Weights of a small GPT-style language model, trained from scratch on English Wikipedia.
Size: 8 layers, width 256, 2 heads of 128 (1 for keys and values), MLP 704 SwiGLU, vocabulary 1024, 6.43M parameters.
Architecture: RMSNorm before each block, rotary positions, no biases in attention or MLP, untied embeddings, normalized queries and keys, capped logits.
Training: 130M tokens, 3956 steps.
Each number is 128 + 32 x the weight over its row's rms, rounded and kept within 0 to 255. Layers, rows and columns count from 0. Numbers have three digits each. The size before them is the row's rms in percent of the matrix's.

# layer 2 MLP gate, 704x256, rms 0.131, rows 193-229, columns 0-127
105:086201119163155145147105159172176155156063172106122175103163136129129100117117148123116119187154152144162141051164086144099157102179109096132156178148101089127143114074105174118133065084137160144119119113175139176175120155115149135092140124202127094078094085137175071085140140135060181089123121091142143130128136084129172138165129159185121166112115109152176138118070170138137116090089
100:157157115129124131175145116153149215133207127125126096085012131136190142061104148148110117138157098142112102185128095085090111132127173148112174110103105186115120075087107079102200067136159142141143164094087083117073113100097163141130184201105194122114127082124149102171140134138152097161121109185111067087165078132149165163102112098171132118187139117241123143128146131151143089165120
102:157110093129127063170191113140137152132140110089103074184140131129132145136161115092180195143101109157113121107156128137111081154109127154168121132096105126175170074143129071140148112132171121089177133101157122118099149125085137145057171135175078184126108091163127154123113109159149200072115133147130125139115137118097160155102159114111157162171120111125109062167149157142135130088154
102:157105181107174102089162103137157083109121146160157111096063123153048134143164071126058176153173166108129130122139178109099139084101160120102113143089166127113085119187121118132165096103180109119160143141153104176137123187164124109131161147104128154117172186121128174146118074126131115121096155231128135181113140139130121133053065094130157089103143080118120091087115121152118102133170
096:116142171140116174112172102114084098185143208119165084195120103193145095180094118119090100129107055155107137114164125149141138116106144162161109135119083150067105069122129169125155131129146156134114145120159123079174127125139170131117076129104158127111086159161074122104132155170151199086154083127121106188131152113109111096160147068137156150156128134169092137108143137115206116101149
101:158162126127099118150155137174138113094111191159103143079164190189130154167144105146125114118101156097088093113153165073141151170146140172081088073080086112120107148130098159151097102102122159183143193156128083119137110144137178114191164118068087086088086120124136100096144109112155132148121123080092191108137166056202114090112136140138148087073090168104103131156127192120147155120121
092:131156185121126173140127088113151079153102147121136112093090135183175124135100129131167094145112109208081141173085112169092100163141130136121140104160139122140130123093118174187054087170084106087116159113107134111180151171125146155056152156142140143140099065148166084107191143139102190093155112117100176145133111202115152150106180185135104149096137157078108102090136100144160098154130
092:128101115131122088140096174089119121087123141173093124142114086082066137118127100158088140057113130143087161155107120129121084146137138185088168155111103119123125149076108131131122150124130108213146197168158160158090139136147087071143093096137121122162142123084069104195162113126117141135125129158152116172127053047103099090129088108087185107133095082103132148142091122119157087125106
090:062109119153115123153130177064100112073150103084159177055116162119075132120120121137185049088132192119117097113052146093142153113128163143174143161155072121151130108107127119189115129119177114096114129157220118140118138157244118098137123104146106173115160105110070136150065109164167087169177101089150134101124127177141136109135063094068123133102134172129155109112135172126100165115154
104:150168133121122163141123113138128145181146143131108137075084073076118134092135028137107141122153111126152118175155141142146095099141080156013128169121140113145083119129145212158171124203123101080190130158111079135085156134128142105074101144094115178185113149141157146146102157123161145200096081133177132134112139088183141053141141141130048168103136105121107106060136144154143126120100
106:143160105123108089090150148095116041133170125170172134100162106101132113145087147114125091127114121116124161162129129124177057121128140141071117099115135164127180097126162127074094143157108084107109141149066110194137148113105124141091112104138157151176102159107167097145191114117157115134128167096137129117135128122111119149150154142079113135157073135063056153118109105116147099086062
106:140144096158137164118099105126141124140112088123187148128074156093098137126179161127134147105127109119117082120155119103175155117165134150151125131161111153114147160130142107092118113129129084135041177083116101151162127159086099077147184139117087161134036152068159091111093113113085123145103168150120104128118170073136163100131106124154207055122133234097107109147119132129141106107153
101:135150120113137061133113126107088126175130107080107092095121086140179174171035145144163189088112148083112148095110151149176105140130113112106118136131171126079131140090141144118158076080127087128116151102118103129117098175109142119141137095151101118087099120114206076121139148140149137099147122060076125107175148196157136148129122098147102134094098106101133197116115078093126122179168
100:126148071131120166163102099123119073115151072087087145119056161160103156107143135148116121157133088067087098129156082138134144142111115037115137151181131162129090080051069094125141197073153163131164117048093090159161136161105115139148100108092145141078097103064159196145122122148145088080088149155093171135089152155149196135095149123056112118165161119094149117124100112127091118143103
098:154105155142154154095142112152117113056173115148105181138155121151142185079121115086121132115102091121142091214150190150149165181143137159149106106130141157108140153090137095081181121080104131163211185061078104133157162102116192138072088129156107075147170042146131083142099159061134152120075151161085117140123116129089158077094058113158138122124168108119135154114135139127146135123097
100:090101122126191199137091187167158120161119120090122117126127164126104151080095104136201156149097111133126106144116112180143094127093101132040102173096154155164167138091141104105083133144071126130108133120194169106122175137122156129141203104139190164135111151072168165122144089131058141138110155120136036068137180131165080112140141165106116101108069122160116117122074154140126119110165
104:114085104089088088113099132151120093099191102151125123074082140153160146117107130162132160130128098096157101148187120083107116111081156115127064112147086177129126150107106103091138140170117141133163139073151108102151122106131111118058119162117106132089133159127142041091015120118066133110117186112132142156132112134095096156124098102118119145179096158122157169171106124160132171101119
102:090160158081130062092147142057124114124125114105105158136124130138112161131135133107136108149117120112133140100120072148107094167101119113099178160168128157114117090171090088130137139135129151129149168104090133124140121167138114121127129091144071157143111133118085146111094085139109113122150187114174145116124144062093185123154145125099096123134167177091186181167070136133123084170149
105:159093178132091125116129101155123128126199089110122111108115156140173135121126106116194105145094170117148131117126183144166116099133106112115112154192100148126100126180118156181151109057140151157142088154106102099187089110137122064110128087149138095162205090136139148160127064176111144144134086107127134173115095129120073142091131105164090136110127143130084093132174096166106101098165
100:119117095084146139133102186080092076110106085127106146160143146152099090134136107112125068144091200063157129132161101169157173135120160111098173114150117076156111114068168130075081148080111160068076111130109196121105143144145118095068131126124175107099165136058136191100150155092087125134168090130156189157086184133106136176110087128066107119131105083111122149109117160142137140114109
092:182094071166126166087094115131129142120126121102086086140095150090082162184102112074085136091133098103105135169137072117147122172115134077131094128105077103114103172122142100159077139155150137139165079155133142143123136191183123113138055110130087111148118161182139096132074133133086109109042168140135130067115168084067147217136063121149111125109074187054098134149118082142135107164116
095:168073137162139146128119119103146112207076109137104097157131114147158071148180113117157139169128111044178156159086135096167161055092062131110180101138119145139115084131138114076195119134135162102128153098164137081128171149146157041141150155148103072116174057178089128161135158114114127114088086168147141160140169110143159080069108112121091163122121165145062135133107156149102162084080
106:166116119129121154080138161147138096136087117095136065162136119083124135125080109117099132113133173149165130082094099151224135182125105098084119158176094105140151177115084128088115067154134111129104161072092097123132133116088203164045129084126149138153151083114146118107124122122138182169057095162134085178138171118116090119146129207107133137113200119092116084151096075113071156182079
097:124198237167161061104111100113147089021127067114161137133134043162164164098110092150165118152153107032160126106147161155103133135128112149059155149140098193166129086136113118120164094158144095166110150068139153128085114174128127108125093106145127152111111104116120119150139161105125122119129184097138085131079142145158131134112110173125099156114099056164108101123122168149137165161214
103:129089110149091118141189155109058061142139148130141113094164125140125178164115100062112127173137124118141149157108122143165153155047100125100119132189124117171133136082114117173133128189102153098136133124139134161108164107131154145098057175158128124172188120120172077139153160161129119065125129148175065146102139170150165140151131098178128115100085130094121146112121138089132135134126
105:147182149133092116127150112055098162123149090143130163139144021106149095175135123136142124119111099221108118183085115132116129161140186108117118185087157175173125108087144063149114068125118113144085190121151184118147199164152073123125127177155180041144099088108089143146132118120114160123094127136135196137139115114102134143070113165194151173092100138093130084122142140161167124101105
095:139078118134093101154125089142157119108117113138088043154125121118108115121111050143117090165161088138153092155145152071095136111100177151124074171062139111172123143128107145125125104127137102121149124176098097073117081108123109163118133129090159151118074119156118139222138056118147111085099136148102132152116110127157113075114104085086135129131067180138159106141168133064227101069088
101:075149183153090090096097166098115117141126129084095124104180130194096164070125128170057126063122084103170172186075055136100109118147096131092149134130124171072164198108138132143153127106135109113131141161130126172120092154065102124124131094114118072150122146108123141207114087145166067079074126123142097049137127141125106119113052170139176098124128161136073199097096079148142129120171
093:156148147179049116107111148096114102193097133111132167154168185065117104137115102107155117116158133122144159156081153182147136114146167137123146168106113194090115185191128154140212102130155129176095156123153160167105140118114168109112091137114124130144103105143155113096166132155127175159221137172103150089112113120084113029173134139138166175144181170171133131135155110132135161103137
096:124162134108155109169167140129123130150118134095109107111123201090131129184147102068159086087103148152072144136111140185110119115178164150162155075085144178164146054093168164125180110094092125106129140237128126084087123126092146100059105118171167090131099093145155100181117168120176115110089080179197126133143147142158119104160193098129112093179169123132115105151152126082180095102082
100:122135140105119119091118161107126102092094113127109174141122104107172127182112121154116114148140108120079152103110114120141075080095117111109111141170129084174114194077120130163122124229081092113130063119123131094152103184134131152126105115161111056115068095123165109103115113161078105086123172117178122124105163171095074093156085154122127130144160177174142134171066069162047101150118
100:172099091122169134145133124164159164129200164125129117082088145160136094174153075135137136190066092114167116196151125145085160112125179092117145126094147122164138168196165161122172135153131142128145115107124127072096161140130119131134131094132099151073105075170107148076147165132148139114087156148192124064124099139137143141115154190100100164078198150146104109188171155138096060171126
103:164130060061116142130121074188216137104109128087123111098119136193119115121167133171152117095196144122124103149147099100101173172167129105121097173147115180086142121089129094048160162117107140119154107088126172144076154126125185076096097112139123108112099171111149119087124133068156111052162118177122111116150162084125103080161117080150124109162168145097104073083091138120183114161125
096:111117095169154157157139158143194097152148158138138149141096177134046068166158065144146148094123167120119091127157145178131148137124110108114097089170122097142114150045162108104055142149179145109120172141071130202118137107159111083128110167064165137123149204117138181157155197152139130107142096132109152119109158189107120176124144079083196149151136118107135148072138130131206108076139
105:069075150146153156146183141148114122105127145169100104125166115150062150139142145099141085163119112089075096144158121101166124126086213104116074084082128131159125101131161111143106158160149100147120149099093156158143100045123092130118135161074124181148121177115147188112143116107124097084091146108113152122174182133170169203141120151123108109134134170098096133084108130105136102105149
103:121151110096104159158145124108127120112135101166150076163098092163180145138137167166125138122089110136165132170162132100081077172070112138121069099159091129169122163092090163146167171135174105114172131138171111134128154178150080143094094113058163111089106149112098171172097082170149109135160121073122131093117113096117117101128140105127130099172114175123138138117097145134108089128065
099:129146096196139119110087171092114130178142096162160166150133149065105140094145124123135157155097099081094120175087144156110102049136164113147123127139122099139080093095149152153095098138139110096121125147152161145143171085124123102124110199100088156126185148092101136163090063131156125121134140159091098097132149135144125128144114109097149089175148101115084165156133128104140111157120
# layer 2 MLP up, 704x256, rms 0.131, rows 193-228, columns 0-127
104:170130156105120137133077147160085124126142119173152119163073137133140144132080096091071137106161145091097113099075189059110119155134164140097119091102119174100145093136181106119157133125201101156154148071079187157069100119164088104132124091132159171190115105135120158173164146131115143199130138088078079172138095175114111137109176108164135157105114185119123125137135124090162083141091
098:127071154124107139125208102142143101112127119114112125094134154104134099148167140147105127181116091154095130110110117109154147151096081135105147105116130193151060076104105151129118120184162124159158165102134109122128094062158133137176064135110175103134109152189117129098162160122190144107181145147124123121067126106121130123084154115117139124212146122203144130155114092083150142137125
104:050190188105118110086132131082145146141160062145095086118197100203099144148126143204130144121129143141155136127150142138157110148144115115069159108135094137089148179089100153164129074078111163099092114149086128177117154142141145077160175124138136159077145101120219103108143164156156147137114188101111134125125129163161102125135176136117161112108130134162116169139128040131101141128114
107:146136101114133154147040124151118090068120137114089122115165108112106141110101132062176144110081140143118117149120126153118130207156209055175077120138104138139139106125067146076144086129132132184101158145127158100123100159151097114125137094114084132111146075071138147109174134136120142139080096113138079079125150187136087152180110165157152086151132182088126171172138141106123087112125
096:158134160088137100141079140073153107103164073099117163126177153073100123099126129149128127133103191096126148142099067164078135151091102168145134114096154104127073146079092115130170089111138091191150116063141141127060091178178107135143120109051116102086128125106171112093172116139054171136182149143135108112155111090182121153128109163123051132066113106108121114160140134156146133118111
104:114090073127117178126127130101172156121159106135099083131116120091206106113096154065112099093105106127132113103108085126140151073113103103097140166130124150130184137112113113121097150129097068112116100130099128034106135072006104127084066133174134171148159126146117176123087131140169137111161132179119122131151151146103146097113154088122136150130195070149115134102147103117101081154120
098:181121140073184112162082128166131099164149112109141102148118193135125189154163116137053189157106145127092159137161215090133121115132098096157087133088134104106127157155121086125121104170170120110167147115142113117164119115112105158128109095145126083152145090156092128115134115144173132137147139138187126092187178072087166046103109140096114132153117067154150174145121121117093164093171
092:081140109050121109162098126185099159182154125146142170162196047145127153103160085128117131118075127110113130142120128164126131128123143204120126085152052120110134158091168103172094137147125140130112128151131130166194169091139105155127119119140110155137135096099082144197084148126136123130099095116124140156104158141152128140200083170138143114160057119183141086138132105140168111162107
096:101158156136115053104080167042198158113085088108120101164099106107137152152105043141161161131134157150172135101150068121144122105143100116104138185041119162139149109190100100118146139098153116188163107109137153139133090110096136168105139117108125123196084149140137151138150143100146126128135116108128168120145099133192135145058112118192121085140097118040101111131071129182153125137140
101:128167136121140067167132155129067157161118069095123162112151135163119143065087115140113150100125071095128098114135098128096115177096153102169131095119164112151125077134168142087113150117091108112125125127088140150152122116128134056077090109121129163176157078156170152079067134130115158086054129101117082071153149091085147155163129181145128133143132084149163151167131142048158132213156
098:142130092135118146107128148035122152108125132141095147154159041124150075107104101048090179167170143089149198138097080168138114159125127102106107098111125131200089083152108136119184122130102097160134099123121138097128171096128163092171090126088133121101132079060114152128123115153123066151187122152142149156141084142117179136123136080115114188130152120146072163088092149152050107115133
103:165081111127165096084130167061117126142164186153160145122065152107141155066134134104171105070124159142185175071163137097124174087122114094137132138145138103041104051155130124207160140114119126235163132119157167137174079130143075166066128086185100146112101096157150156147176110146126096114151121191082138148141108141123170189133159135126104207164163122146147115077137124090179103115106
102:111113096142121105082132117180106122157123201128069075121151088082112119133062113111117124122123077208165109059140169100106113133129166135103112150117154125107132134151194159114184131156122121105049119138200187169037141106117140143165169130141192181128096127123111142124133143107110126103125126132148119074135094070147129065119146158101099133131149122091123191144147190127127161139154
100:161145137138139167165041116115067139196155172084148128142091112152155124161134179120113080135103128109153136106084146157169138147159151109069078088105143115109122123110146140139171169079171118114163103139175085130119180139126111083160104162139138118128108143083132111155138051115156120105128099131131093123081109115132173123098109148025078071188125086113100057154083116100125199126111
095:126142180116145132157138139085122123126098137112159099116160114138144068163118130129080096115154086141116153114109095158111145132151078080069170152109112106089180134164183130086130083126116160169149127143082117137127138113104132144102067154109129106198097095168052165122114117089098136139140142133160072100195151143142128125068099094135129136179099100120127136122196108099129067143165
101:184125157143111108139193108198105112080139133143127111108164183137081145114147109166111113100097066144152148209092152132125134129123086156123092152145124135116169127118076133152180101191159165126071166143125075142103146096179105087189123137137178087112136124152103148091127148088174157139137133116161129084136061181130135100138133182134138096133127119142218135200159146120135149104107
102:149166158132123077100122105142117118107173086132099115162137185122128150129166093184125137138122070120103066141180082098163090112134180054136140135145101111139092126108118152079145121116105125145120113112098103071145073138111109144080110163091130105081131171103138144115077098125133148089114217122102156136107122122109130182129109119188132150145106146136160153142047087080123158103153
101:119089149079132138140116125217171090204133062139148110195178151156112117121076137214153090134161131123127143071125152150152095105147080153109153104130111150116099113130110137159119154135131170123114129101099114183147115104159177171151134119165134136147088068114137157161110119119154195154079105159016133120102108122078090143139119136090126138147124099141193139134188136090129155177094
103:154138137142177161129085111108104119113132105114153112113139104149130157109118082144021168054053139158103111099157101095075078150124162082158142156132139060142110159158106121182113111195133126169145104106176042207097110169165120145125076141094122088117080114128101116116140071094124147138142115185159152092148130139088124142159124132161140176109091065135151090175164151118169024143109
102:121115147093143166096138132143081164135068141102081213099144120080171121169129121140121108166148134157122146101050082117079142108157137201117141147119141200078124062082111139161147138138144130105082156110136083107145129129182101162099183136167178069089119159115118141130102092076100125096056112082136162087165123100144106159133081104174130101092117100149097164085127147151128028093161
087:066152125075135144154143069106112185116141137098169115116144164201150113143161112099063118061143161164106116124102129132149130168095091105164094144180171114074125147115157122126085124132105147102121162092075146138137168092074130097156140134108169114101164098095120106172163169107189161162197073173142176169154117122152175117090122098119132151101079199144152077125189091157166144130108
096:148123139170098127171181136131153115153129100104129137189116120167125135154121176159156111195139118120121168147097128105158114119074114128177121158104116123136156149097122141069173118142090200122108109118102142148137126126195208121100150074099106128114132131077068144176185189122100070078173150119124156101146127114145150114120117124173163155131146133126115146114107148162110152100106
100:086111136174117126122088121116175082083146120126156100151127182142169128151129108124146131069098122115108098077097081123107113114049104214170163158133135097149138135080121099142102070167136076106085105081145137132117105162109112158131095128120118187147048087131133178139060144158082154123140102129154143155168156127099105180183101105078178096115118100125115125091134110153136086087179
100:203143195114136150142173131151144129152136121104173121171095115082110099101143186139109139148109189121131130148170145152100144142134182121153154150162152165141146120107095105144107139123109135171150146078182185143091108133141122085090120080128165132157102151145141018141187093170142154065098150141065162131089071132118190175077101129155099073054082123098232145150090122136095066132139
097:146141112101058138128112150094130113130158116119134128127110128125076134159141127069150107111068176141109196157177075127179162149098110105100120151129172138074178132106117128156096147104076132126108079098125206121108170118126118176141096103121085107150130177118126148135138114093141169129165174149151111084139159185182082051137182083146129110133143125101106071153144151158129155145110
099:101111157195113111143097191077112105134098154090121156148134146192050103139105146111147167130181101157102074167095144155121157153119093099139195116099110099152102083118173093147136143120105208123150120113093167103143120105105146069159153161072130129146098109132128095126105063147098129136107059115158104110094142149122202103181161102172123124157121080165101107158152129159210142129106
099:111110198142174164125120136158115148081194169129146141172126064165107154146116128108112114134171114156153167151194108151131126093096139131113179097144174100172138098050149147138142127096076094130116134167109138047089133146135099118107142062183145105107130105139098166138132147090144143121118130092152130154166111135126096157133091187123105156147184144108082095170132089169152184127112
106:125080131191044136199145109134165139108136140141176170130107145197114108126203161152137082103121147144107111152172171153128201132164109180140089058113109128078108135120162084125064115128107188122128185094090096103098129096156154130176061146177141183087191119114135107090141130122152149094161143157141163116063075181155143148143114083159093127182155155126201108152122096160113126136104
100:127125149087119082094131176160114175139097103062131200116120098111099146160118203119111160080051152134126082183096076115174091046204122104107147104104090210149116109151099142167136137118155214117086175131072102155115097177135115157111145182167083068151140193130092133080108137162170064196158119124135174073086141171106120159103133126154161153167076116093187124092147081109112088137127
104:122090127136123087143113116106120147136160101179073134084161137116129125107101105087137088127133119114170168138198177113165105072175191079125153134031099186144148110087134118097151078140073094202162109091181102116114100180132093141143105100101115135144107199101192186124083137103157083119112135151136103115161116132161171110085183117126083119165107123118114136111154134160127071152127
100:134104156084166147087077161122134134100176115132186134184099113175083145081134114123083119082079112093175086104075086152089118185174191150078139143092064142085146158139123075133134062135143180165121133126149088113107121159185091130082089186123138131152127143130112134119149120149124108188132139099199114102114167201150124133071062139124131117198110130182090091176134093125105140165128
102:152159086128115088148117176110092174123173180122159182139124131121156149095121121111165145143134117115104140129127106222099129091056179117149109095153141076137141151109130186078145153129073143074108062174112155114094130090107133110156132098135148150120148133175123154133122057134143158088146171129168119140054110196166129122146166130119108164082141153102133140127164142152104151102094
103:115142130134125163128148207100109050179141159129074105149139149087146105152133120153131092132126075137181125109118141089194126134111176115072142186158151050170097165104082139143108131140144122180148145178089068102164111134105079069114092151164082156125200132091116152196146118134090127136156134188088149070112174167075127178122153126170203156113131139104121176105167139076080104156121
089:125084115214141155189115098189145057161143169134158132147112185158118104134124128134176160169157115108149155151108082125146141107171140151115065131156158125116144177142185137171100097121204161097159076099137167180089151114137138114153128142120119152149153153070157223114146143117150157135106120107137117137115121175136136169168140125066142062125094162053094129041120143154147090100126
097:155182084181143106112161148127153157112101108121087109156109133060125180177148123107152150069094086102151120164187140061115171139080201076167078115152183165109102117096124168127129123219139104142159184124114107142163071119156101115162121096113111121098106137159139158120173106110113113147159152115119107102133140095128151101089085092105146140123181120136089160103074186181130204142073
099:074118152146121113127095090162078104127102136144128115100095197082080121085141128144100152085173168133125067124134175088190089103200122127113066099133179058105144137079148087128125181116104152144106136209166183110138096189093156141103172125156150089114057111121134086150090128124145139147188096173126110122154090118105089080142128111094062170102171162141118116097158132129128144065111
# layer 2 MLP down (transposed), 704x256, rms 0.111, rows 193-228, columns 0-127
107:126153202127141177116073140148123072171163119099101121156184139083121113126156089102120181097155122151125157122148125135082086138120109150114105204195181081094140132157075143069099103137146173101132123078163107119135157098117082091074166095090173081112103159170128063119108103115164202090100066161073127132163123190155178140103099135103167144142138125140177107121124112096189093103138
097:147111156103153065168173161048129127152165177107152061127111142149078082092140133126172130116130155107133110135150126118133123114088181107130135152052139128135111178164144146113115130115070117124132116097160083069153112112132118154114135136107121176099084143078154108093106113118143110097190130104143093142050142150115066128089086127103110091141085195141023142174142114090091171084177
106:202144114093135097088093088152131103197147093136090159142182079167135103150143114157063095091161102080114132155133111135104078176125126115151103058106103072130152145127114152104096148106116099188113169170075197075121133163127115137151120183139113147187119108138085124144175168140147077117103073127146163196114121092176116128176122164153141131148171174106115194107123121139116101126116
095:106160169160105151163180156173124147119090112137140119123122102150166144166175077099127111138096149129129120150152085129113113131136232170076164102144091098089082163129110184076134148116093146162162137084140092125152139181116135129148049101145159116144113127123096049090142130176104133110102162131174135144106148148147147137153141129102152115123164144127100184173162172183074103171107
096:061084092187109139111133147110169093154136136113107124115204153209137161169143153122173129131117102137117126125128134109128142127176078127066149153200077135180147118053108096149152134146106120165148107124119133102137140158155188120162158110138216118104110106159163140196167184103134208084141185078128143089116145146091174154126132103141136095111130109126173138139103136109134132062139
092:155139160130061189159073168095110099100208082118159119123103169111135105137124136043154144129119095138090095129121121114104115088149131112134127129109143128083155181171109155135124121147129132101120115119088081114092144095071114187103076100119148143093171135105176152202076088049126137115109117139103105180108133089097121141069079149106173143120137067102117143108107145122146110079152
101:100124124098150110175133087183077090142197115130115147115111167127169122165107151140053080094141157141103144147105087107097067137135106128116126099057204152165189105139111087168126100101169056185101071147135121119107159104174185145087120117168092059096109107131169113150159090143138124111156146047143148096152111117174142080175105149214096166140145147131176152123173098127115140154125
098:124111079096163141112123145130142057106170130093166130098185079102111102085066096110092146117138142158122138112102134139066152167098079167106135140155175154145096108119109113170146129145129130164123090164138103140097083132100135096142053062098142153130134168086142183121084120091183071096162053149146116204137123151181132189203112150150123120103087101084139123160127125137152134117154
094:122074126111137168112140121075184076123195110141085129154114173224111091120068081164114098101108091096106128147194160127125115124138149100122145170076132136183153108141180119106125139140115136154115100111126146130118149128111151112178127102247094099125145143122125149125103103152129131118160080067091128112165141092126130087127129110091066115095084217112200169155137106198106165073121
103:152107116111078106134138118154100099095106105110097102162126139162146135184104122093075138092104103138132099129094093104101107147096149134169125120116071130158108179181069168127150119106114115091114115121065146094193127113133072103153142113138230129186144142144139163179066162203116116128122127187107140132124076104101117152146121122070141110142173084152078153106126114117151123115121
103:168173142068124166108111160108152109128179180132118162140171102111118087196144157139116119097100131144156161201121088111083123160139116127069154124181101154101167113143167112102118104124148150138126115127113125152080149148152139115173112079064125127190166138065129119073096172133133098144113054098069064108132153097114114092160180087160125155173138167102099165140175107080161166185108
107:128104222128113132155112174115129128109149184101088175150167104102111153141136131155147094085122152186120101120118117084119119179091141141065120133078132122109145155161133161141062087154108165160141140102132152105153148131120156147127085062115071172125132136148137165070125162182128134132077145047057117089129137130118158155103163047198118115101078076160112135118070127131113132175072
106:182085147127108098079084143118103143121155205123159106136165086089097143072104155157132127101170122135146132034177168103085130127097136166139082097158148121129092166144186154146146188127132133090084075119103132132110099071166119092074139051142208090101146195140084082143131124138121122117157124088125138092164126144156171137138170149163119075062112177122132188139132116165074106110199
100:159112127101104145067103154119127137119115113093178129150128079159124125124182122116149092151087107095170104069106116098186116077086187121130100131200180127104131128125118136165051154076143100148153093157103092145090143137075149118111129125143124114138115168076146064154181110130092145129120000111122106172114178195064091145105116104177159125153135179106089092182065091133110129121092
095:127135140164171067090114190096142141147112123144139121155106160125140131126105153064140120117145098136159129180125093077155225128145124138129144109185150109090116134115150092163136189114128118128047179083192096158111087150102185190094136146140111058125098109120154132151157130133142136141127071115180203135153089109156127104090105142122117147142130108138122196127124143079134111179059
100:114142086167116148123168137148132044202162140123139119153115133187148119057135069135099136106095114155171083080145117159161159089111148141126104174136106204104097156106144122124133193151085110131143141121163145180086102144120128142174133099177175100113166151119147167089160099093142130155145086077161152147181152146142156070121143121122129114164131169101149113165158158150111074147152
093:139040132151116093160189145136073155117079117058155107163115129131161156076151065135079157137156125124158096113118127100132138181154099161098181100097151108125170149116126169116126081096144108146101111158137102099159080161124225072129097084150124188117104140152172186125100110146131130144176146121157088071136063113124122123191152193111060130100135142159112113121142087182123142162059
096:120152128137143154130143102163155105131125141160158101176097102138078113081157047147101056129104098135135160078079118136057137137149116130123145125181074167090105131137100148113098093156093115156082153076136191136169038124071144144161106124150168065165095123147149072148037142101175116177132096104107130123126148085089112148182113121099122107150095126132144113120150208109093080138108
108:090199113112073128119112137085179146111111168152130130131195056187155071070156138111180126107184129093104198058076116073160101117177086081119124124077108078148105095133122105123119109168158135116101159128108121164113093104070130171202160179146115119116124139143120136147176099098082126064139094131091144182157096074142121082125118131120148137147138095124113148157132220172115085177198
107:123165042129119164120083155132126111177158105121105153137124118120157182142060156156176080142131090147157128131137198120113087191136105087108123157109103119133133124130088077167141134112147151147067099090100160153131142131161194139126145154201143134212158116114118153115172130120099122120134184118182131120135182154106158083166118147127149094069057191194176161137091113135115155114071
089:057185145144145116165165100118081092156174102130090108110193122092139085132135159075153147140111154142182136098146125073125114112139148148126053154152157163094188127180167117202180143134101098168160215078129096114139118071183160137118137155111125132166148113098089081199110153129172111164201127158121110163102108141162119118170127139091213160119100089106072183154101180126151160127107
094:176087158090123124067085146149098162137138146066123104190101118163105142167151144131146150105061151092134103127065109062174154128177090174146080147128126119176104092091084125136109111128152188131185054130126142145158126144138121119110112077116108118086126134168110144178139102079069142139140064128195125175110150152113136106148127093181156111129168147156118115183173054138140143132143
104:187104124108107124077187104160133115167136121133193143108154072104166088071132144069113096142116133166130159159069113104145169158112088099077109049096079155147089120076091065185101148107131098082103080081086110098096103086095151148121150109178132093136151157132115126120148127196153119135164124120147131160127138134090107099118124105060139157088116154149133176134135157133077081149153
102:126146084121092111082115144161139154127131186142221161126134172103089104093187120113165153109165133130102152157123157167153093137128149119116037117188124086095162140089154115139159093127138107153108101143163087163081131177085129120117143132122098090120131160156106129152155145090156142104111087068116144116114092117210156169117129205157107148170109154199085153135139143169104149153104
101:105169105084120138161130127149150083153105172086124151126155106090152201160194174117137113099159139131078107164099163125156160114184113110110121167084136128121085150177115039071131129168086099118120114172165143133137118161187139127128101174181104105159161130110157127134112145117149112132117071087133115123118166140123126120145188151169099185150146122105175164150195148122088169102177
101:111166148146130096146111111124093114082106130162121158091102129156141140144139146096098117073149140112083130106126088149165085158205146117133183141066199172113166166110181134192083131130098121136143077138098105139061175144088165189184080135135137171187175121139062099158141144150074078081171102133189125137121169166150133143063147138135098113106087145142113096145139172136108054141144
103:140153159155187130131112111129102134119177129113141141139126082102154170145106132096094107181161138137128077156126086106195143112116140134122150157140128150162143156124148195146180106119118122097138138156123119114095095150161110176169149143125135140089107158123144125154105085131117136062150115149140091099103102148148158115131167183135156078073146156089068126132178044133147151079169
091:142177104190115148097153124146153139074181104108149140136087177137159123058165107125126112168123175108107187107126153131104138131155164090142127127160076120127079110179150054129137033150150133125115116118131116135123109129165172065154138142177124103159122114117121141115148126165190130108107160096082139141127112105097116140064124102159105153082068165155075083094113063157112156130132
102:134153127129137175147172072113136073084123153163098090156135116181178150137134105180176098160085133113147111078147116148157167144111111148115134146167129113076105125168147061151108092152133206140136139189172132180120130131125145144119108140126126132153121163128124081214105117075147099081067170143092080146077122159129126122144124106146185100111088071184125120190163089108117102130055
101:082183153183188167124188098150119128122136155112118118148127171089174170160133163126021134114112129110135192156142115161150102119103090135189151145105147080135105128097167171141162164099136164085121147150154113144152111115168110147146093110130193139083122085117118170133116093083132113183093139172143148103127181131168164154105122160133107132098098127128147191130094100100183153132080
101:158083104135147153107086173126108118171158067153124114154164206120117113117107081131097154082126100139146108129065082128162061171106158069124118141135157161097072102060202106164106116184151165159102136049160047149134149144114063118157129117132113188084127143099155167110156136153163080107149155129164104097150161136143086077158160076165163120145136090114130056150118044114172114151092
102:146132141108153123089102063108131112096088189120147109114143119105218181082110123176060117174144101158164101152134120125144053085168135166139150137112182095129154125172130186039136169026127094150150148131115112105095135127107128182157167093126116081154139157098110075132093094101147138120149083142134203130071101064142145138138090077128123099122138155151106097112130149125191107164182
094:096135122175129142140137135103135113121118099069158109174078111100111151113115075129132147111154145114180175089171113164111164122161121142090152194150067087142131096156128139165137163100085198151121149158079125059132198165163114206032119112093172086075137120132172102154129120116125059120086162085160131176146162095104126100127099147079078160097145100158113118101170100101095067080127
086:107156109137158164131135148177188072091128143147134128162141193101104057143095108142068140154152159129155129111149208154165107076172090141125136119104107085107108217122156064116116068134136124123169192090115192163078150130135144158159102172100128170086118117106136141184141164051106104092109066112125141139099133137157131135138099081111167192064130118137102147109187113189161173117114
104:101097108185081150179144130104126075085163152144097157072089116082126138075114142128111162118162129148175109071223117131124214114132143137139103116084145120166183076135139179176115165107127124211003149126068056179118116168140082126094172117117093151078126126129139123192146189165198128110122200111112132156135078141099144179078121119096161121130104105101104057111089112124127085169146
101:115115149139122138180090131075197111138140178184116135139133143162080098068130182164102109114115120107136145188099153102100079095174137169138135076107073101115123105172161170127104139116121129084149143155122103097141156177139107167182161121082060104121104163130170110166151123106078158096202169188070183150114116128140085085196145148144140160079094133140123090171099164136193123145084